Each number is 128 + 24 x the weight over the matrix's rms, rounded and kept within 0 to 255. Layers, rows and columns count from 0. Numbers have three digits each.

# down: layer 6 MLP down (transposed), 512x128, rms 0.1, rows 259-358, columns 0-63
# up: layer 6 MLP up, 512x128, rms 0.186, rows 260-359, columns 0-63
down259:127105136097160152153146102109103108117159143131118140164127140163130111138162149092127095079136109148094136103107129122136146146127150136156096070161129113149111088112120109148107141098126117
up260:131131092088129120091150107132127097138095098163139128109128163086150121111150117134116129118087113123138148117149110087177121121107113162154148134098141116095131101142145126131114138167100119
down260:135137150116197130154161126062125123131110136075156125157103161142091138133076102153144127116119097140102109067140085134144127119121102153107156115137159150117149121180129159117162117115112146
up261:185140110095164122136132172110169117137135099136127109126130117116164134078114116082155105117127105123144117126096159157117087120131118177149117179130117139128121102130124123133127127106159158
down261:140168089150139151148139135152134131094165152082142137129137088120136144139129080048158126125120133097146156102117172140138114103139106106112109114089137138103112111132161158114097117104135102
up262:114100142147068120143107126127141145119114112160138112136107157092124164072124174113120151147104122103183112172116115117131115116106108117111093142164146140099135108150147105120088124177203135
down262:156147126066121126132145157153108135134124114177105133168163074124162127128122162146110133095113119148170124155140155137105134102137154121134083093135110084111099130134108159075100128149138106
up263:125169134137095152105141141138124146099133123114102163108124127186110124128110112124153128154164109121121133089111083163095156102128140113123138059125144119120134176121117150144154117155123141
down263:127067156076165132159155076116106094105130124112080129189148089131138118135097132144118123149086151172110129104127081127165164133159132169176104113128116110132132141075091155182112111136118114
up264:116107164109130153113130145149116135143162121130123102121128133096146119107141146068148113147166100150116171133129141114131111127117103105137151135153148080110167120123131094090103125129125103
down264:111153163092164144175168152117172119149135113143116115118111176132144111120145138091117156163136144154068118082136099156128121099107148157178108134126119143127082104122096144132152119108136161
up265:112119185134129126124125142138124165130112100176116154113093161162136089110138148146124147116147123111117128070181150136104154108156114132138136108162115125117133101156136106154153121156059118
down265:110097094152111120101140141105142150089100128101129101112131107086124134100161137153091121149111198122097157141112150139127131110133122123158109145147145137112122127092093099072113084120160115
up266:130156114097101081128148143193133131086157153148119121154156114138151151115095172083100124153135091119148148125112129127112155174125130142116171160144146127118156117081101138142137097119117094
down266:165130123147122184127104151091056112072122091133113151096123136125097099129095152172158104161147109129143148119109137131160106144150140126095154151079153109095061156137152113120107141143171149
up267:084089145129110134115160147128136087097071105161175151111139106130192156167132147131136152150131158117178116129154153133096141162109136144130083155135159119109106106105106106077138099113138135
down267:148155084144154164123130116130147118139149142146132141142127102136097132140181148145109118147112140136086136163103136147123114129161090136153114160149173166088173131119105075132098141128097089
up268:149126099126105146102089155150121156140100151146129117096139142143125111144143141077169148114109141109180118130163148101125130119138128146089158153174084107106154089113124116152122157142161146
down268:141101176165135118096117206138131170115091154149112144113082167135105142142106100138133172107130109084116132105135171150166101105141163133164137101121085112158085119163125151157147084138111118
up269:115132117161133133118093103135132082108119114142106149141152111086140124099154141142121158130144150110117140101148106114117158118136147115127129144149114110141098176131150099147158100122146110
down269:138125112104167129131133112143192170162117124094135102131130145115130145136138134160171069122121143130144134128085140110166103152115172175132140123146166116150096133113153131134103099133134129
up270:133169165118137138095137130138147156127112138131111118120109081139146131136179103105119092095179112141147146165141180136140143173141115107117148128136110149090085111100123137110122137097140116
down270:100113129101123150138095129140100140143172108114150126122120183137118151061151125139151162137117117178131111102177101133144097069154101168136099129149105138163118145124111149151131162164155102
up271:137116121129164131121125123108117109101100137133115126132135138160113168128158087176113135148122162170190152150136139123170192111150091095112141170126110140078125079124144137113138081133103158
down271:156121115113133137159149120147124155131133062098112149159150127111129092082145130149126121155118136117105142145109153102117136095102103135096133146136099103093136130130080120134100116142107133
up272:101135115161144129096115114119130142113117093141123136153115148122166072131138135122123153093102170081088176121148168123087138176080148117112144086137177125144149125151088120131170083103116140
down272:106136102110102162120155140129130113082136125119106123128158107138130094146124132131104086098120170121131137134117137115165111126127108136173116092144123134085102140141081120108118164125098111
up273:127113116135108101133145144114117174116125144146142111141106102111123126132130088140108125113167137124116125102167128146105143110168121116085122133116134115131127133146091092088152069150181130
down273:124154153131141125087076092134152077123115138141099137132116136094110086132183140121127148134102102159130187125100119131089105134128142132138116136087117118127142109123091105113162147106145160
up274:222117128143125138121110151128136111081119128130155164170104126070141127108135125169115161129132133143119121135133165119138147154191110176111142100164130123118102095125114140134113117110091164
down274:156148124098110144167118116158105093129124143128117105131161147079140174067123104144161122089115164164103124114117133118168167141167104129095078116129109145131138120192150131160140084113136116
up275:157127123151152157098151110170075106085131104118145136105164098151136146137087098144093092155144149129150128136161104113125151138092101078091136136099101125127128104121132132112140098116159150
down275:147130106092129172113110145110157163109150147151136094115083106092131122108115149140141142119155180132131111129106146162121118152121151097153135127148150120143132143114094097146099106138100117
up276:112132140107129111138170137128133170139125124150112114146116166121146117133151114172112153112151111155131117107137188149130130120099129114126083110123154102066124124092169099141101134144108114
down276:103105121141126116130161139152110122108106149135121159137119130119062118118156152123104153113129178137099104138173085093120108153145114140110115164143130137159137129137100133079148143129118152
up277:123153099118125133119121111098172135142126102125138126109146114097096136116140138132136192133147134146133149108134134144104133088148137077186166146132152097127132165126105091112090065136144147
down277:148167127129084111136133168140151108127131167144147119103109116136167139162114135118077109140096055153144167140147146086169123128172141104156105083139093109065114151052100163094127120125098091
up278:128119116165111131085153116147143085164123153124156087114100148073138095106147136121134129129120191127084120157125105113152133134138103142116122147149146155087133133118125125101136151139184118
down278:136134128127155135137102111145097080104167102108076118123154169112138113105131102121160144145122101140134110118111130128120118157150125123137125138126082107151128145141135087109106118156129132
up279:121118102144146152087098134178091114127061109145129111139125102141137197102118173169123128151139106109118159138154185107148122136143116118110156124128109134116160162137125144112150157144129105
down279:103146162130129153119130114118139144147165106104119118129132125100150101145113159100116104131133116158136105166138117112157119135095149111160080128144127117144156122129108108109149121093108144
up280:118121148081179124127148075165108128155102125174138147109132123133129125070130091138074167155165121094127116134131117152125135166146125147097158134134119150132159154139113136121131138114127108
down280:113115100100097140114135124103172172109127174133158155132064093129153135141108148128149124125123125124101130132101143134120160105125089133115101111088119106093131153108093124081137158119122168
up281:158111139163125142112141122112101127140103138139123148148119164113100103183144067124104108116133112151148124110119163143100117104162162142167162142107087137188152096103111119139147140109125103
down281:120083116144107140062089143125102087165157166138150102143133113144101132152131116136115118137102128167137168169117141124128107106132121091122147113124147142136133085133129128127150126105076125
up282:147159107155121128153088100121180145145124123133144123133071112125161118132133138112115119148163099106141129138103176139123156150152085156138098119160186125130112112112100125117120137134124117
down282:115126113080134113147185111081094176142122112078102148135137092144116124139122137153146117120135147148124145105091119128163106139119132183182126120169187132091093130130121131108140135162144098
up283:086123084121098114148118135101143108136113114167116168110147133131120130115125155150158164102160137161149118134101145097120167106116137166122119148104145083149129137117146107164129146125138129
down283:145117129116098134117129124112086146102116110152137095108136157120147153152133122119117101138112113104104118131109124101115141144139156121116098110145135129109111131164128093152158157144108081
up284:142115169083148134112140145133083137121068100108092146142147103087077157129187099144132130115182197081126148145141133132090115154158108119149124102168161111096113104126102134114131171170142117
down284:072132088159168117150139155119158124090143155150127117152113138133160140103124148082124134124158131125147107120077153086157130137150146129142157123147129111172090130099175140111134152142076124
up285:163091112119134174115095156154181116095094135113086156154081110116150127163121110132122078113116091076130133142159129144158150091125161127156141156136153118095125127107110121118119120144160121
down285:113165157046081123136138097127108130109122116133116115096088164113136118085097128133138102103125095164098099103162125107134163132116163119139155110145131084140174136065133114138137116138149116
up286:104136105105135126116130132121138119150156095103172134119120112145120119124103099086101120130162157161158141155094159137140163115148113114132121124153121099122143108147136132110139114107111153
down286:127133114137120132124151104123129134098116142128146127112123121124148129136105133119150118137152145138114108121122114109145187137118132118114116125147138127146162130107129097169114150124136150
up287:093177196154122147101111121137100132046140131126156145149120137148077108117162116091108103134137165102125160129132142174106124129120109112138134127145118131132147132167088118164159139138159072
down287:123135148103154062114143122141132176152119099078094079173157163164149119118192111105123150120138135094143126130125112102098160103123098095178152132106118117131056098123125098134104111120113180
up288:133118148124115149105130123091138130155083088101144139131106140111148161131153123105135107120110165121139125122109140143109140151172141100084102166156166108090095076118157130100131119163136114
down288:126132170103141139094168138101105144167085134116161158104144123117133118144135120145108125179124162164109121110177133131098109132108124116092124129148128146097129171138122167137136143129162124
up289:128153174194159159119113105130168128126100160158112148205110117104146089112116171144130132151153125119083102076118085178116106146116101105122153102129090118139114133110120121135171128123134165
down289:126136114139179135149119085148151109095134120112087143168108116166118129142159108136112106109163159118121173118132071166146119143106164111130135087140130136088123127118134132133132121133123094
up290:150175143079129164116153099139142145126097119144145125106129155138151144130109162127150177148184119087112130115129135138118089157129092090173128120152140132117113167099132161076119140083122103
down290:124117179176093123143149143137116142146117074109146124109146099124114080116125121176101085152087107142108109140159113120093091145116111091110104111130143076122127135123143161134120141149090161
up291:157080132141172131132164111136157133120117151126111145157118141157125126179118093105093115160144192109129125143113137173101103136114144109104122130157109101106095145083101124125132092158143108
down291:146148104117127118133130091160152116106171133133124153103142118117117139133202135120096110104122099124156123099151101118115154071150136139142106159148149146113141097146113121122148155135139138
up292:116162118139127135104123132132110134131144123112143121090114148135127144124131146117114156127132139131118106114122096120134076116117118109121093083138136131096122138102118129142101103083173136
down292:121101118089148128150122140103118145108120128183153126151102117120144123141124121132179134117136112128136147126143136111134175139115153089101138132148127121154151146164109176156102094114093130
up293:186089112157144101116121103125107110141133112125144162126105130104088153113181148099137182104119150140135105165128079113161157134169117144146122188135123090085103113144114151102140148142114134
down293:128141111174138109150102153140115167076087139109100148162132167132097140130109098107170113147119143102142079065151162134182133149153138096170151116114125114111138096094169145142087156158134112
up294:150147144139149094138141158141191139145162124143119137121100140136165140137105103133119092110146106123162152098153125156119183133117110121151121117113135111110126127102143150172126116097127134
down294:103084116162159122157114131122135098106100120146142118133129146132123140120137113130146180110127135099114115172108116146087091100108122117133140150149147093185139131122134149128091151089101166
up295:096106138127126155140135127128137152088160152146147152122120109181156123158195148137127145126142123151143102097154089133104121127093147120131075134072097166104131144090120120144102139123163110
down295:111093144152128095141103143069104115116142162128137101120167181110149140093139113121132136136141125171137122134128125163130138100104137147117124140103132137162106127135136141141130151175078100
up296:122123132154092121112104138108102139146113127125125137137134118093194114106118092121109148147124149144115107143152125126156156116152147133146117153149126111149148104115107067148172142140130134
down296:119140172147104136135157144129133121098102140117139096164121107168122127093134118121120138159114159113111141141125125118159150150158132141118161092139088129130132144117162082170121106111132141
up297:140104190143147142130108099092136112123130135094103151150137165087097124140134113086144115146125106120168128134145108131136144154134108096128132098130174140121138117128090153079128153124103147
down297:137156120129126153121130147132157146091140133162155124130138108101147124138129086129090147108105152124088108163124136122133094127178100102115097089132106096149114154139095098136097151118132144
up298:098133105119071146175116125147104114125166104186107137116142108102129097143140111139114100155116145099153126135129159143141154113083147169131109127079148112120130103160141108164143092156124104
down298:119105156147174165142104120123146116156104106083162086156064132202063155184161084143140102114116122118114177107119122127127141126107149095160154096112137125172145114120129124113110146136178117
up299:168108100096182164104143086156120145131140120169136159153115121094136121172071116127185146145146150139129141120118134130112137085140123071126141096151127140136144111128142131138158113111103165
down299:147134148129114119141127173143103170131138139108135098123154103140145124133087137129098155077137158153119163168121102152104099141172116089126137141115099119140135072140110116118104150135128096
up300:123149128144140125104124116058116116094132112152172165130125157110102129135131118121118127168132097133100063115150124148128142110118142164144108154123104153101095112151111108123115124116124093
down300:099120117130115105135113120107142169130099170139100122131145115148126170145092120151150148120116155131176133124107125144138129097121154129138098092134111141147128169159129116138118117120137132
up301:105098097135114112164130126147132137126159138116181145151138128124129106147091108090165122135125133137146052083130098106094109146157112115164141141116130102158108144112111109119102110143138146
down301:118145140132142080117102107162125167139112148110101147110157119117140117100162143144136092108138108122112151116121089130151110118074135162105096119136143139171136132162117142159128122123134095
up302:164138123160120140130091140126119146131089191098121152099131113135159134101119157147166118138147163116144140111155161129157139101096132121152130109134109098119119148141085091111119074125131145
down302:142090084114134149159185113122106139058168092130147140173129128100156133127131114139133142125132106121127148159112130122120095094123128120138108141127115140136149126119138094147134175135128107
up303:108139113138135101114100142148147127121091126072144163121097146142118100125184192108154082117129156094129148125115120127079117155126186130123132101155126152124096118107146142155111150109136135
down303:114126135093135157143103132094101083115113145143141092127143132112122144135141104086137142148156102147115177113106133089139116106102126166154130162124123144128148135120093098154133192117168119
up304:139149162108142153116110117132111164147101115126132118099072153167140110187135165129138164115168118114103099123112168104074141135122117096117139141145112142142111152089137095122128124144140136
down304:109115132100142142123125088114125117158103098150119119127162187130127125140088120129098102139136170120121150112103119151091148134139146142117101157094127155114157143159112149134137131145159139
up305:138162167119134084154135122157132116141155146131115140087152101140153118129156096117106104133110128139133162106105108142130069109104157140111150133135139139112155098144114128150124131133119107
down305:162101151122122155103129142104100142117116136141138121153133133108120126132147120141143138144124114117169140126129139101113131103147116086120093100121096140159173124138126140108206099121158177
up306:116158120163121166102126145124102104104055118142132165128134111137134129177107080131121128154158125132165110107132067089120057147175157158133124142128144103172130161216093162154119128133159179
down306:136174121151170112095107120173125148180153091121127110113125141131081100154139153143148121122120078173187079102130080098124072127149131154152126116154125119153153128139099160166122127146138168
up307:150160107126132130132113089122092126131151088153126108140123139151161124145154116076160136175113138143134139147136128115153139145122155101104179143094112134127123136102126106190151145095091138
down307:147154113127120105116122125101151146118131147168101120109106100104103161184114140101093167105160138122135137120143140113164153164125142171109165137121104126162139067066154164090123120104103122
up308:094101113147119144108099112138162118100122111102159147123124080073114156134111150095176105102131106095144112100156129178096121094148108102115157117132127102223092124115135146100136152156175150
down308:124100153133131143125129121163132113091106120090133112181092144152116133080135127120105150119160129161141117148154104111151177123158118159109168166115097146202140123145101144140158094093102142
up309:125081121130160142120116093148142129161154144169148148113114138106115165082140120156161159140141128124061125113138130078140155137101139150083138135113117118143151144188089101128145145117114136
down309:123110088112139155138101135105125119109126131097131112143146086150144112175050111124129137101125131148177148105140139176113142144105110102156144159066126154119076143124161138122118120143098151
up310:100174097110119137130122112181125145106114156115104098121124127144152133166113136141128139109146100119136122133123102109107140139137145113131137125131105184083103117149134107123137110174175141
down310:096102168120113134154132126115123165120093140164114127102154082143135154138076121123163107095126125146107157101097140102152130147109134141129111092145089107121168164111128146099141116116136142
up311:142127130159130112143093172143079125081121135150093103143095146142133134122144131080114140091155145121130132120096135116146152134139153164131152142080111160112093107123092119158139118137075131
down311:168134121125079126159163107191100163134116131154120136090161147126138108159125139174096143153113119130101131114140113073112102131124108137135135132135085125162115144134142104152096192103153119
up312:121120091117147118133159153173114120072121156149135103129062174077146125111139133108171152131155125125132056154160150064114138147159165103133150133110138113124130113098109110118069147141125139
down312:144123149201128097138158058156123132112103094140083160125151106137109140137159095154111140148142130138119140176138120126100122097084111127094112140147190156085104146124144120140153127161135081
up313:111124157151086102125105189133147144149152147147085113125135132160115166127106171135104142146114144118156162125134101141127142125148129113111130121157117097107123115180157131112093157112135082
down313:122133129136106119104120102119152139171129136175099127119175100115122101124118151142139168131103092109118093119126144122099104128126135128133103141120160154185125141153101146121124130156119160
up314:146121125115103156107136131143098145125145081155141166111148151136152148166156062159145135109185125143152106113152119101142110150139164139118079145122119119132075124130170139144135095135141116
down314:184133135161124077108102144118126101124134121121095121125125097104103132128116181101129120121103148102147164153102179166111180132144108099094141126132126146118162117125110072103132161132065095
up315:130155118077112102086150112132119122114121117106159142129164151136133114135181092124151123143121158118144157115133158111138096138133097122125166098139138155085130104139102148121116130119058117
down315:093117104111139143127120123151146157095131144108107137150156141133130112090134149126146122171123099132148125124121098096130098100107117101145125125157110140144126093168132137112174207100124118
up316:095187135123107126134063107128208145078083135163160151115148106094127120123135147103116142138151112130134144114122142145133110142126104128153108126099102101136096137094125158065086157110117105
down316:134128102127161131148114101128151154120102140122146144121156120119082171132164128163099097134079124096132109127105111133119085068136104131160098159121095168100151119161074115131080126136184132
up317:140124126130122082132128145131137120106126162124131120152135089063123154135100127183097134128160103136112167150131137104123201164088099131114136115149136121102131112122151106131115169151136113
down317:102117143139129143112113096153118132115151111086102157131094139167123078122124152140121142131101132136149183144138132089163127121148131151159125114139142118116106138121127137134153106129117099
up318:105144142138130136145126139138091126087130099138160159094097117142118123090084068125160134138170059102123140111168106139129111097181141118149124152107130110145125151176084136150140134100143128
down318:119106149082085086115150176130139139193135147150176153130150130104124141130110151130093111125130078092131112105121123119122130109072117158131134121082146122077140115104154153092127169101081143
up319:160181117106147135068097142085139160100108105112162119105160150141173144137114151107105120161120152135182134128127141126139123149120111146143145153144161174153107144163128075131065060165126160
down319:102088154118132105116092098129127113121084145171086116136149155095125124146153163136111162100135107137129164138145116137155100101154121145141121135133096125138130142121174136097098050117164156
up320:086090134133140122095131107122117134141113158127183137128141149162101149110109136107157099147156151106098115155159104152125132131100127116123114149129121116122087129102094119102139133136153094
down320:108072147095113130138153100113125084123146102126165061125177134136109106122083128115135130141120110186163134152138155167142140170144114088120160118141129134151134115120132170143102120086126109
up321:150138116123104151097097124124136119073168119080139175198138135138128121145163143168125139135145131118130153092105112130113136126071117171166103139163122134110074102103099114103180106157161131
down321:146133172165136130116153132117125112115112151092141123165078115145143129156130126132157142136102124109120088133111076085115136116165094123096156198155129128139131098087166107099115115151174111
up322:125148149136155103107098145188123133119150185117146139091155147133141114130143130151110122126171125093122140091112118104107111110109110134114114169102156080153093153113081098110152134160119150
down322:128115099122133133137131147095123135091126135123165142188168111145142100163076109101174159095086117124120157166120135130119181156116150120163157135137099141118137096136127099140066124116134136
up323:100151103143155134146091125128139170119130115131170146110114127128160102131129126142183123069134122153098124123105112118088152126127099159128148087146128120157104143137134112118132091127117089
down323:142140090159089074083129117109152088124151114153177135122141125131156110149074148114131116130146123119149153131125126123139139132157139109121129122142092107099118130119138103135142138142153096
up324:138113119100173126111159109142117137144118094164123123156132148146095140118123109142138099133161143160134134148144123129111131115130148152132118133126149110160123141126063120142143084134127145
down324:146102119111133085115108133088151146088094114134136145107150112150174129122109129136116138139083140128127130118115117132097157114179134120145126147135126159115162104095117125107095124122168131
up325:158104128163067072136158125153088134113168103167124113163123114143147110112176141137130118148088144142130170117154129109123172098136110135152133171094118125112126160104129127124117129123139123
down325:110136119148133093157143140157133067154149119140129124108173101138129114085092163112097145128127114128114123142140119148080122176133113128096099104115132176107133096120134150079095150130158155
up326:134106119172071094103145145124128131164119080128138163157123080127170141122135157142129138102083139136154082109166138144094126097149133149152113086126141116133138109149124141134065107140082153
down326:156142119148123049100102116165154130118095130096142143185129152137167132130146149094138125146165117112161105088135145139107078070109139137149135141112120134130087137162132112145125150095082135
up327:162138168124128136124125155115183166093094097099111150172110148112155178151164141111147128134128127113179096109123179158093096050143101150124142137139119096093140142115118180167085123129098098
down327:098117173102119139125141168100167114103109188096154085121114140129113117113100106111153123071115097121106116087147109081128173144110119118149167165100110166148142132064132124184155104117168120
up328:105113118179164084142125136151179122098131161167139124126150100090072126113113170138146143127152122100144125148118123122166138123100122133109118132135107102106088168121146113149116094145137157
down328:161135111144150168114095108112105123104149107124122140130134166121167162128147172126149151082153100160122110149132133128141126123161114144106127118083085115084124119102092134126062109117118119
up329:139128125153131153161176162123108122118052106114165132131064125151119091125135123143159136153150138109146171116116131144134137107102088128067098136131144137169115137116140163117092115164114096
down329:130113111126122145112112090125121124142153093101107114134136148156146128125106117145143143149151128134114144129093131146126157125134137117133129121110102137135110125126115136102108119157155133
up330:094116143135120116134094158152147086151144120168122169133171050115125137134086124127130158145127119096113166113091115120103151149154150136147152074125142099119121104124074151123123121190117118
down330:159085106149127158109133107067092129116136090120110060102132076160128105163120109160122127097140111138094151119120119085148125127157160162103169126156147137142128141146105153168127133140078142
up331:168098154150158147162153123100134139109121080144141150124111111116134120119091141177107146135135169084177112099110129155113111108151170083165133136138166121132127092164161088134107131135128136
down331:094157113129082149110113098145125145189136180153117122098136157138136134138130147099098168148111180129116124089125119138111107129150140134140100142103081112087122094134122124161129100145123117
up332:137131125071115138160159150160134111120155153069141113123145147116133157145114100090139128147132119112130136095116104145104145142158116118126114097060089122139144106107128099129124153122136094
down332:105172102132105085146129090117133125150138123140109153145145155116141145121125126132158129137143136122120160135143141140130127149108123118162132096106150139134128160155100122173110121098114177
up333:118136091137109161118129134089142143129127117144137153148141112143118124105139125142131132167135109084126142136159130113141132110136145088139110126126145146126140115115134116156090086119088163
down333:160107152129166111120136104169141121102157125063090144122156127147099115124074161123128149102100095146161136109085139113125140152113129097125137117091092109127129118154121164142210095151130166
up334:130179131152087098073087142144139094147120097126134155148198114076160122112090160125110125135140095145132160147136088177120138130064120116136137128120139142122127111149124131126139143139149158
down334:092112113081118115161135175138127129123123136117084115139087129153102124104103135119140173153107149102125127113144129157096138142125120101120141156138090115170142144139141100203122148132120118
up335:139140152152154098135114120151138096153098146168155106161105101137133149132079134161143132095150106142119135124130128135130123152155166143086178107162111093115082144150109131095124155175130110
down335:141143144164151144118135153113116205129121102094093162075145124126126126110128099146112088126146125119130096123083139138126185142086138126123192144096113117142116149124107143112136134161125135
up336:102163138116147106048146108110149126134115157125158145120145135145107134124118132074104130138118112113105102118125172128131102116139072128156150174125158104153156109144141147147166154116115154
down336:133112144088120103150135133160121133166129119131090116158153117132174088133130157128120120102119118108124128128125128114114159108135111089137092123155101083066127116148099149168143122139136095
up337:106128087125108096100109118149127130097110099125156107154144177128119139138097132135161161139111154146160147126145102097109143152127128131136104137135110107131113116115140149091102116161108133
down337:131163106110167126104157140114107131090107153119085086120181151108102150125111115113111126138152085145125103101133137097192111114162111126155148094168127112122122155142152111134099163094158144
up338:125108108163091118118123084079115112149119154142164157107147110094098150131115096101152142104101098077164165106152093127133154185118158109086152135118128157139093127134136119135141096077125118
down338:144148127142132125156131118137110120079093099125081156116178146145130131127174104137137150111145145105100069161094108121131129151133138114120144115119108138080126100140149170125102112121093149
up339:154134122122122155118163204179112132151138103152155178097154154151148110146176158107112093092152126120153113112116135131106148087124143127134141099077145109127141096140131144125112146155129102
down339:104105161159143149072166158152103133111117094130133160114149128102158109113115137145107126129089104137120102104121079140107136148181165113141114148123110173128148115149106143165053169092101107
up340:105145091156109130146154113119148187150112160121140127160082207066161126113148111097139129146153139076092111120134130100083156160087120137147136129115118131152135122155107137123133170136134148
down340:113121152066162118130122144122128138125140162135162138092128122134142123183089103151124171089122098138119153167122103124162103109137142109146150154153138149104110121128136185089103090120139049
up341:126184159121116109083085137128128121106103123065100172141112134151131133097109136110148118111123150108135123107163124127175126100131109117107117167160141087120168100171074109113115156111126115
down341:151155119161161142175139118158108087119096090147129128113110144133118107164107096143161121130096141116127128129106126110152140148119186139145146134180128105095111098142143111182104158115151117
up342:144114138099141128139136116149146096151133129125114164123152133115164137129164126153156094170129135123082167143121158107128132163114154107141129123147105128133094124126130091123123106133125135
down342:127148121106094140125150102124130122134150145145111164123111155124122118138124126156123113109151110106133073117088112140119181161090129130155110154162170094070096120149133170131110128171121137
up343:130166135140126151142112122098145167135138155094120153116092111106129133139109127116151070154121145144161096127150131135151111136169089119136165110170196101090132113187149145146113138105162102
down343:114085119152117114133109116097154122141161125137159134090149098146150135132140113106133112105092206094131093127103139095099149120096152098077142131135111108141128112145114136109181127135160142
up344:128157156153143130146121084126102095187087117129130114131101113138127154109129108100145145139112091134090082079143130151140129185121100115137076143138118100107164156095167156093131128133144129
down344:125141137123102100110116148123102100079146149110154089137138167129109109083163122133133123104123144130156156152147121074116100093100181137104126142147124131212105139119113135122155116169164155
up345:148192140169133118140091138154114123140114084103142164159109117122144126167148132108119106111130120097141095138158156124119139108105116142109137159097149151221094140159072140085130122105138110
down345:104153153095163147141142114150092139101141125112101119113159132167119120139126114123130110121129106130152110150112126088128125116143137164122127129156101187205105115114118155078110101116138138
up346:124106128133131118136094073144103113130108065147149128131126123105151113118104118130112158113109118109102145147154134156145143119180118146173096131171172098146124100152117079140139144110091121
down346:156127124099119159130153151129149135145144139164144157077119173161134124100130126119145147147126083168130149113107140161121089144123095121168102096160101135120091143126149100131094139117147130
up347:124131137095129119148128081106111115131115129132139122135105138088110158125138171134158145110146095114145133137144140160096128118178107151138133139125149133119106149135091115111138137174101136
down347:183096121157104130104150158126139137169118154115105140134148091166150123142142081117143168129152137066147082068126141096122103135100096133134126156102183125125122103112141112115116110117147142
up348:165130114174072178139087112117123144127151112135098126150141122118153130114168180109125084123126164156138125141170128140164164140105171182106143121113149113084145145140141140104126137115136108
down348:087137177075137137144105111158147141079150092123130154132137107143155144099161143080121122154158120161128136131131117090132147109127127148129107132108150104182115132133132120132124157122143149
up349:162150119099136163103095131150119144145146113098126115136123136129126060095150110139111137145079129069130152094169154135130153114163151137131143142129156105076134122097158127122124126139185131
down349:112147120108146142166134138145123122168104097151145111106131153128134086108102137142127151132137126208098140117139107121118142121114129117122144119136118155138141160150153174143130139113139127
up350:095121117120124141128091132141148166121129177088125107137115152130116186113130099109125132142133077074077131108155137175126109153143123093072087166139098145149120113140102097153106100096138126
down350:136136105118126097092138124161135113153102089109159124127101120157151138117106161124118147154098143149124123133119098120124131135111159120118137163134122128086145121148123138122135127120134134
up351:140154103163102123118158092147135134070130090161168168142141144145151117151104156072167085152136096107110087142119148120122121161131128108176113131099131091145131124086143113153099160093152109
down351:157114118087141146114126146126145098194150127145118135102119121141116125120131131109140150106127125115191150122137170093139154136174136116118122149142104100069117133106130087126131127108136068
up352:124111171129113104088135130187136095141126171121124156146151107149120159111157113113065146125118152101159166103118110142122125133132170166150110126135159135102134096134119155104156105128118118
down352:149144180128135137101127112162126177106133106145101101109134113132103093127102107183139127115133107165123092120138151145060136175129117112166143127143121100132124148118093133120077116153133125
up353:144127136129089159150118098132146133146090103174143104176134133130129129115164130116107131144155178125101112150084090142090141110124129129132090096096127101117089128122130105148131087105160101
down353:121141154143126156106120141134131130142141144165106138177175087159110125116179104093103104120110176101118083123182115150134123133126138129153097098126151123136099094125109128115168075129075154
up354:155099105155122151151158160162154147136097149106107174122107159120182118095146098090114103126138114105128148131136106093069141105140143122115122190163146122121125108131119089117127139125110137
down354:108140136097149144150159177066113060154148132124079113167144097162108164138146088140139144129095153123106135120169169102117153150122126135122126050100147132153153135123155123125147130128178138
up355:134153124119134144134127117090191130141088141137131124134124142118138153083135146116149104147145132092103131120193150108161118100136098101104129108074151166123150117116108105144119141097106123
down355:124125141115158138134030134121136133147130132191102145138169130092123122155130063107132115130139126128137131137096132116126125145124089151130090085084102111140143130100153091129147161099102135
up356:124109108103135140087111119128146146154103124114116138113138143182158135152148120131132165128169147113133155135146161125134129123109126072130084119150112090124136145098128134153152126141112106
down356:162108095148111146185104086088113100162179098095142116127109116120138148148133081182146113110137111121103129116091118144111132106150150147105145116123112188171138158150087141141128180115089128
up357:117111160139147082149096158147128108099128110136155110146104104136166118139109110088153126122094108103090123144141093111149132123131100140131135125144137129124139147152071112080159117162139137
down357:163136194188093090073149152124148139117130137103129114151112138103123140167098088141169164123118156103117167113107140115131139164126133130153126100115143097147095121139142145148120096110102100
up358:136121181135118132123140154136115119168126132132088131156122077139156137128070118124129153172091097149139162110139132135149143127119137147127169147144146093109169155139109107117170130123072120
down358:142160115118147169134095129111108137100091135091142121123114121121138140135134118147130185208134151165128104122121111098129118125169161114146108161109135150116130125119135134136140107103123109
up359:115147089114131155130138108109124128133132090130130115123138140144135175131113142117128135096145077145173120124118140103095152137136154115186070125129193152097137107168125148131113103150107182